{
  "positions": "rope",
  "qk_norm": false,
  "parallel_block": false,
  "init_std_up": 0.0294,
  "optimizer": "adam_atan2",
  "beta1": 0.95,
  "weight_decay": 0.2,
  "z_loss": 0.0001
}
Each number is 500 + 50 x the weight over its row's rms, rounded and kept within 0 to 999. Layers, rows and columns count from 0. Numbers have three digits each. The size before them is the row's rms in percent of the matrix's.

# gate: layer 3 MLP gate, 512x256, rms 0.0515, rows 398-414, columns 128-255
# up: layer 3 MLP up, 512x256, rms 0.0491, rows 398-413, columns 128-255
# down: layer 3 MLP down (transposed), 512x256, rms 0.0469, rows 398-413, columns 128-255
gate398 104:499427552484466551501524466554518525366435453547512539538455446476536514535553527442475549518572452585544446440471505526455446494483493454481471450471560467527471443501516550507568507613549471518481503467460465529574507545485572402552525434528614551518423538472444437474496555459521624549527496429556515478484497537488577419446518430520434463464551481469453490506512509601462529442521
up398 109:556471459498435528550426427464413514502597573500458526518541578574586519498532531521560538508521505513485530523493561555404424532557426510496420512489506434537528479597565529503459377515455546468545534467537492517538429501463570534490447466442493582424506450487507468564507508424503491514511473453538508445545423557537523528440430467443395558640469447548471472549574485478489498537471
down398 113:456493487520459521506550487406448449510548497465421446450588533513432439482477559564525415461467493509426467464500496525521453505519496510510442431475483483414515456564463552574454396429470524423437519519524470477465561464573529538401478518472461484513512422517568471578541421511456457504450475518475544429468491476430486491514667542476439570571518481511535513554513564341556521636495
gate399 092:551459552538531545597603501470537513508517452584441538494623475498518478504535533504559601631560493456522553553504482550511446438473381437488535515424497449452528462549604509494481534471596514527582529558480495628515529495566501497439490572496519391538536557430513491396514504574577467572541423507506445494485432571508572543464528550471480473521537467490592496499544458397565516379442
up399 096:467495422470474590449456527437442509548449482425504475458460505535423546512546413477507444461516549551569461591493534515508492513550435518500556470468632536478405546435466519537568531552550491465467483431439607500499494484490515413471451501458496425466458516516488392507565567460465460535378511435473491466521492497489426528501490446511470532420451444544540477363497589478445496587514
down399 097:458417551386550451504557491544493538497554398509522398401444454482549563440516469549514511459537417541540446489550503436507435464529583471534471481505486454467545517465512465476500469474464478412496509438554528411439498516444469581564552513610548583464499427528391493453545508569446443487456483518473458519505487458526498488660497502557394569478566463439541601526526455402580479567536
gate400 100:481525491528453501583532405504545584439509472636533461518407568506577523486577572490436624437447520477549460522483524519510501476518517524463602500446507463487523442542502488474454531525573382518570482487517527490448472521513418430368621577545495620516441502477496466523529487439486512501540457461462574434587538533422591414467539524495432433534456466511520537408473519560444432481548
up400 099:443601547534564507481451457463525363516467472471428470541513416508436465523421477568480553478566419572480442544485505531467544494411560531431486466526514540529494632506444424486444484407516488548518518520406492460534494559483456456532476513513485449545548507501527584490543526520507534456499525536496544438540517483502472492543457384479448500513510462488468424471407532483521446556541
down400 099:468442529478518500412503567448479606458504543492484524473520514451499503470482582441520501583511470411493502573420475518486557500524466474494498565498490505432502535556542464425553467593476472581443369497449544571532489435450501555519437585438491514523467506450458501535459519538478466496438446562518541565456468551515512476502469549456477554494505529539514551502476510529532539440468
gate401 094:512405426430446386440408446546601513493406455515535507444406434499426498445540555536480500508466481550500430504480489471427492541521488570488390424488514539550540472546480532514548465572457467483488463517520563556505456559395484471469542515533573447512545556471491474488414466512492481467581506461444427545501517517487472548487545439535470447574543548528501563499465445469556476480452
up401 097:459535515497501457541467519458549503481459432487528614489464481510463485553455539559472517481492406565489547508490477562510493433588476608467488515495535570415439472512449499530469534495434514591481546534507456412552560555475541526563491487489399531485487515484441517510444480464480560607397555464475394623477459533530477413502522511478568435449412470484496508425434507526488472496574
down401 097:556573555458488566575494434476497548555585533590509480536546544513559481428464387536457525554481545506564506544538504528475486521415466496661542500511541469477469495596543496452497560448565474497541505481509443456538590536485533536422499433523528451439563492641504528513566503464503445484470532542541536481488533441515511500573430524519503524505555497439431528525598555553519479627463
gate402 097:413519458496364490474518520571555504436415487545548548510457419545469446571512586430556519479620419499488519498507541537505500494482545435505482534434516462429521475512487404405495479568529476536464494656450487600489492565532511501526503535511569544554466521545492490519561509500574585536477462445580478586569546521487550542512534495506484471540546477354518483467541556515496509599555
up402 102:543404493482414580570504516580523500551491598532491493552438524483463546493571577559442554547530574446516571472509564452520405451458402449536512497391539443455639513485432463495434558559570505518507520470492507484481501488610464516533492501410446478422559513384479475577501538533518615506516460500480440540499519496522508506536472503470525495526476496468415500481499493486489486551518
down402 103:544486535478469544479537517420509540469525575542555521561524506454523498409388531555450485490447498478552512474477531492478490415494430478467391525446568497517551418486516528480521599445532483484497496442524548399468434546555523525507422516551493464457570469456504467566424481476496561492459446578620467471484462472493492555528465458446465359588490536480475535509475510442538494414458
gate403 093:497529472545502483532538468514475507525508482487473458512617593567522603527568546492555408454483596501525499493592487486531535612450477496544561461514544604494425533511530458497456474550542510479504564542478489550469521500469428523535475509560570524497437558463596497453501497425487514525523492499497435475448413473475426418572519539654489513500597536504416468514455528478555501470486
up403 101:533473586452504454542364417503478486517552537483523533466496556545430525563473495531463528434491533519553530553489528574564500467506529467441515538484490540583569572487395508439438487489513537550456545569501497490633389459503469429462445457484521558545627491628533569542544366514560508564526459473529563483542527450544581467579461553437468516420438547548471512575502490467478454432419
down403 102:506419557484561572545514412487522483468497585480523494598525388488453446535452516458531516534468515527545538523409442583459497485454499503450488488507426452498386414493528546451494495518485542486483517546526558481506500645509512533467534516460547490493492468456574499576474518484479432547514452524478451594533554494491511530544715508438438523458454541472482461511465469405418479552538
gate404 103:443514506524462515506536493482430489462530463447449511559431613496469602588531512415538555497515576525477512392492495492548505484525554457403525505490506514482485520471487491405468397545484469634445527548427529429475459497481442614432484533592504523506507509533525489462511576385551544486429449493522512458571521381439482543608519579513448507409494478538485547444414566496566520489526
up404 100:387461546463537529591472535447535545543482592502445602539543522493489501504471524530495467574483540449399531428572539437508540427493541459547457532489528473487537572511451481469566471546552441557569499410472481467422517455528464464467417512480525398426480486482421483450412515632464507480454480544475539520486544475533447497477535555513430461411499413516552483449490521502547436527426
down404 098:581438522406569377445465474557447528467504489528387542473600495486527481483580434436543495521494532465514448531454517515528449543402446505397520451487618487443470515474454419507484400561468538537494481455414561498426508545530474483498531516516412492549531524522558426480574554528515539506506505568509450503453486465494422507445588480564525482480369517542459518413485506460505519475477
gate405 101:494509496416514548504440628527448528430512398451414494544488535452465533486464413494494558601541483490576559493410426591414541482462427476455593441482473470536370448431547485529535484558534471454476471451512559550533456520535475559455502427474483445471473496519539505426428607394528494490508420422516439449505505476548468482458497455527484402520498500464485420532529535553532553592579
up405 102:565509540468494489588548453487524457568552476471507396447460495501511466443486499553509529487484445450445576462536493516522478461563524424477435508553496394380510479513485583535403559437518518514399491480552486537478515571514463541383525496519505486519487481525547487481498496529544583505495492539500531508550474543495467443463521477530505408455542502486441506463453507426502400496411
down405 104:535498425517570521496470467497494506561509570559508435475553519535492416459558479596595473359465479558563613452517497432434461520569541514509470514527487469459448586452468444545482443434453452509494476492529478546540489574536472530482484570491430451453468498505474547500511554481589482476425524460481526471415396523477588436541497508536559452460497492392544497438497508451503449570432
gate406 100:515605417470478505546466482579507475563547449478488548455450474552604590560479557470467566522449530437546458476434371466593428556523454559513579448480467500463487494494505505444479535487497539503460505496462463512507508504476503596547542439517571652444435446507543509483514472353478517516531513404432515560479489481460542533539541574511473526553551500491466524512516492443395503492512
up406 099:430613426495533437519532537511521599526533548519515487529430481502555510467445561450515495533520560537530463471445501493542491480504521519427411539491443450466482486560622524535399498471599522508479449473423548487572526517614491527488469519561483466475490531571540481497592535475535519469492579506491455496431533454561456483541446548500456497442548515474481491507489575485457544424552
down406 103:469541530564405518376520534452504464484521530445560521475447439341438559505484504526501499576454528473555471517540453463506535486394503504505459505490554499529519478540409411473463559453438535469449568532469507519551413447508444531505573502512455548522559508595486504407414452549565521539492458506503480498475534510541518483549411425507452572450479486456518464475503574462504493519496
gate407 098:478496446514545483383477522528565460496452491452464545449627421480421517527498473416450520505524447558532509590504570411521487458497522504464518420466452530492544527488537475444503468455442459528505447525528414571492499512554516622526486527574507469542528553532571576516508516457583531537545467494596574455506531491512480533407562459432511525487425527489525441440466483560555517488603
up407 098:453508451522425513439515516430501394558516548545547533438540481447512450444550485514523487524455511438493487473512458532427472534459528532489527532393518450479373544530522519425435404574528514571442505455473550509560551496484464516535433579471483490436564543496528528513473462418417484567508517565538500508514454498410572528583528491518524495561504423519561519508510511463619546405461
down407 100:494561484479479489550498577473423473487456508560491532480521519518475430404481481493452489445495395444586528496531452466459493533484538539497518468471515477518500489541470554510545487509594570518463475591476509526552415525390508537573482440525481413523478571466522441489534559419388522619494466584506572540503547473472535547615384420583484510432490526513549562555479491457557575460498
gate408 108:508513507493450491507411440485566573505507488520507508482496414428486463534533557530522525410519467483519611549538533473459441477414375463504481487475532461516480479526529498509422391501481493420475352612451388514473530538541467497543533471524457501548473507559468504550471483454447466467529442415529526473516519513485547513466557452543579436526520498549483509475471473506607496527509
up408 106:521499468579523445422575455515480507536566465449405512492556594439531501532333506498443473457510515555519526538545384406558541529511460467469560474565520546524516499505473520465568430464451509460536479600588469450461447498529505487490550469457581449425514492558516511533482568590475493495526456562501465460494389479543463517509534497515452461486522515558474528601653540587597488449522
down408 102:484481522621539509520504510439561516612393396515459493442436550390527489496397541469507560391461542500525477423486427507561482549443502504510498536473513498482372415499479526496495397510507502424510506498468597510487535552496432527482536542386554432492563495628510484547481506498495544484574515530448519450474511530487481516475589492522459502499550488544475555574607420430523461489430
gate409 101:487576537585501406511515451544540458466536457518575576515470500484475507581491536504471509486448428482432445486500559418478544428572536530542434543489504510664482558529455589463441586525548511482449472440534467445503468617413508472543531504499479503621562456494529518526566467522551541600536428403426473406527504540502594504536466508514474453456530474465535559501390532486503485493503
up409 096:568424503571508466475483478484541648560518468465488508593566447484385428556498516527474484522417522554510460503546586459497538488474477543554503466501570529566516491442418493464455530479444570511460457485531453474528552452522482456583483439502464526497584445552497473492530419519462489541641466471550481515465481584509492490533598545507523506444505452561533474539530538544474519403459
down409 098:439581547528478506478497495511502376431439470523509525477499449550521427450545518483504585439570466474435475539398457477513451462484537462490519561470490497418470570563492467516458431460505502469538554535530498495457532505517535485460440530488498545487478530540446539538430571416554484504432503518488471467566495519549501528469266450440486481582507532447419488461441536428453497520520
gate410 119:431445471545500527534541472469569520480494530604431581575535487430558546505535569473521526479544576459496448526551423487422431465486582554501499525532423507563425525535520561485463555481551406602504473504525506493477454484462406500521416583580544593436434589439411533495452362423473476432418446557544497440552518435462608472448547579475509451424506450557533589482505496485462471559484
up410 108:532508543550462577580471584475586370486515496454410512575489560499449466576420506507563570555563533678614486510554430586437475412453515447504451436461436480411558516439514516538475510574494462594471459516459459476460501496462543477448565436580427514468485566467405502481382526504479516400442510526510462480501486464552428418465544531537583548481452393511527546460515619469463437527449
down410 105:473563499470442526496540529516482482533579513486459559483566511529521473437532544507530534573569551496536497577461555529499508527457513558575433493512482565593504563535587587620523453414484416582427486438530498531533446473480433509555465506546386516495467511499500490536533531479606439492411476574571490407426430504487494561461355529540481520401526584514582516513503578457494489593446
gate411 098:503522441424534546529445534535557450513539496520432452544522495474526544459476486513503505445553504433469428568501333514460493515450473476485523535536494451514405503505611505488477467515577501540435538550517534521485437440546505607478551637456465398450502518423545521535440439458472441502503518568446419468468504464455461472527526495566455516564521448487406485573520571475530430485486
up411 099:499447521629501484456431586429503545592461538501479536485493503604488533476588495479523520502562536498504593518526545409556426489482501552545592449473449571491474501511509408486439475478496441430599493489411469503524520481521462547519609407418529481518472526429433335518495606511525439510536555450510495499389482520550536480532529533535419498482476556537532486485475491512468573502543
down411 093:438492475502494557534354543518562478490484489402432411448471493476606507395456515495445550563553541474588501501503475493533458476476396486417532489500469470542451460534576486455488484482568486551460464489483462437572380469509484552466568498512488420453463510428505466490440586489511408452518523571521473502520451528507607494488516428536592515554622432493531436515438501525504490492575
gate412 102:487506556474455580538434517526514492465522544487376526570506402477532542469507486451542509461493468485531588447456462439424448478423485505554587543548395453485520469503577533436540541498556484568481530535407449589391542475549475537497486512469476505426514593503523513556462474454477445454548539452510496471468517496535496399476574573538507513517523536464510440495530489590495432464610
up412 104:446386544561482536475427492465479524511573481551475565544518408495456435430475437451480465519449501536365558458542456513558567549510564516571485476561533562517526434538438511461454499639516507531476409448467532490443556559399489470465522466533509482459595482511599431550466567528495491464554496534543488542462489466566496564486513438495429531443591404486483432484530577474536556562495
down412 107:401490471481469477452515562473543554502495440505504424464587478458541551492459432472472433544483502507468440446599567573532506507616623621542438536494536436432521488502447581529460521621506444493465461410560465485541521558464474597555554439518496558450580461451439426511486594479484518481579514464502475597520545540514512541435530391504476526494487447517507489509466527552548540449498
gate413 099:546463486482473619493470527471526479571542377556519475469533372534477496407477485469459585475515520446540512503521478473465486518520535407528553470461488448478474483471516422498549427430453593568577468576490393589511485488550539518432508514485557480414518565476430447464501526560492527483559504475562568497418502554543472563457595481512492484531490507525515483537601480523571532493501
up413 096:533506512530451501522481469491389478505560519581517382480461512475506469504562491495461548482549514543516551592432531536507485475448482414474464571425524466473469572545570555473404514432500533518491426425613456570411510456529461381476564562500409633527412486587480548507435461509540490523481451497495501492541469603450476561504453365444501468426503420468513546407480433499487530567504
down413 096:498525562519577517621500508442468511519470469524501544514525572477528624512537564423524491415519477529484584439506553493509535466515523504542519347503525539598416495499500481559400504563479467470520497410548513471443481404464528430465478604465500571574434516466486441523495386521540497473426493491609452466503397544535458455556604471470556469566521490535539497523565519505507435581439
gate414 093:607445441418428511534565526510454560530511446503469498474546527498504522483486506445494434480545519508480485476466535528488506505567508515553452476465518522513473470472481528516488463569463487490407567512568413483424435527437483444513495427465553709454592496489461627468472524483465456532504437524497637498517457526433552454467539519408579421473474449553464515577433454528432491533452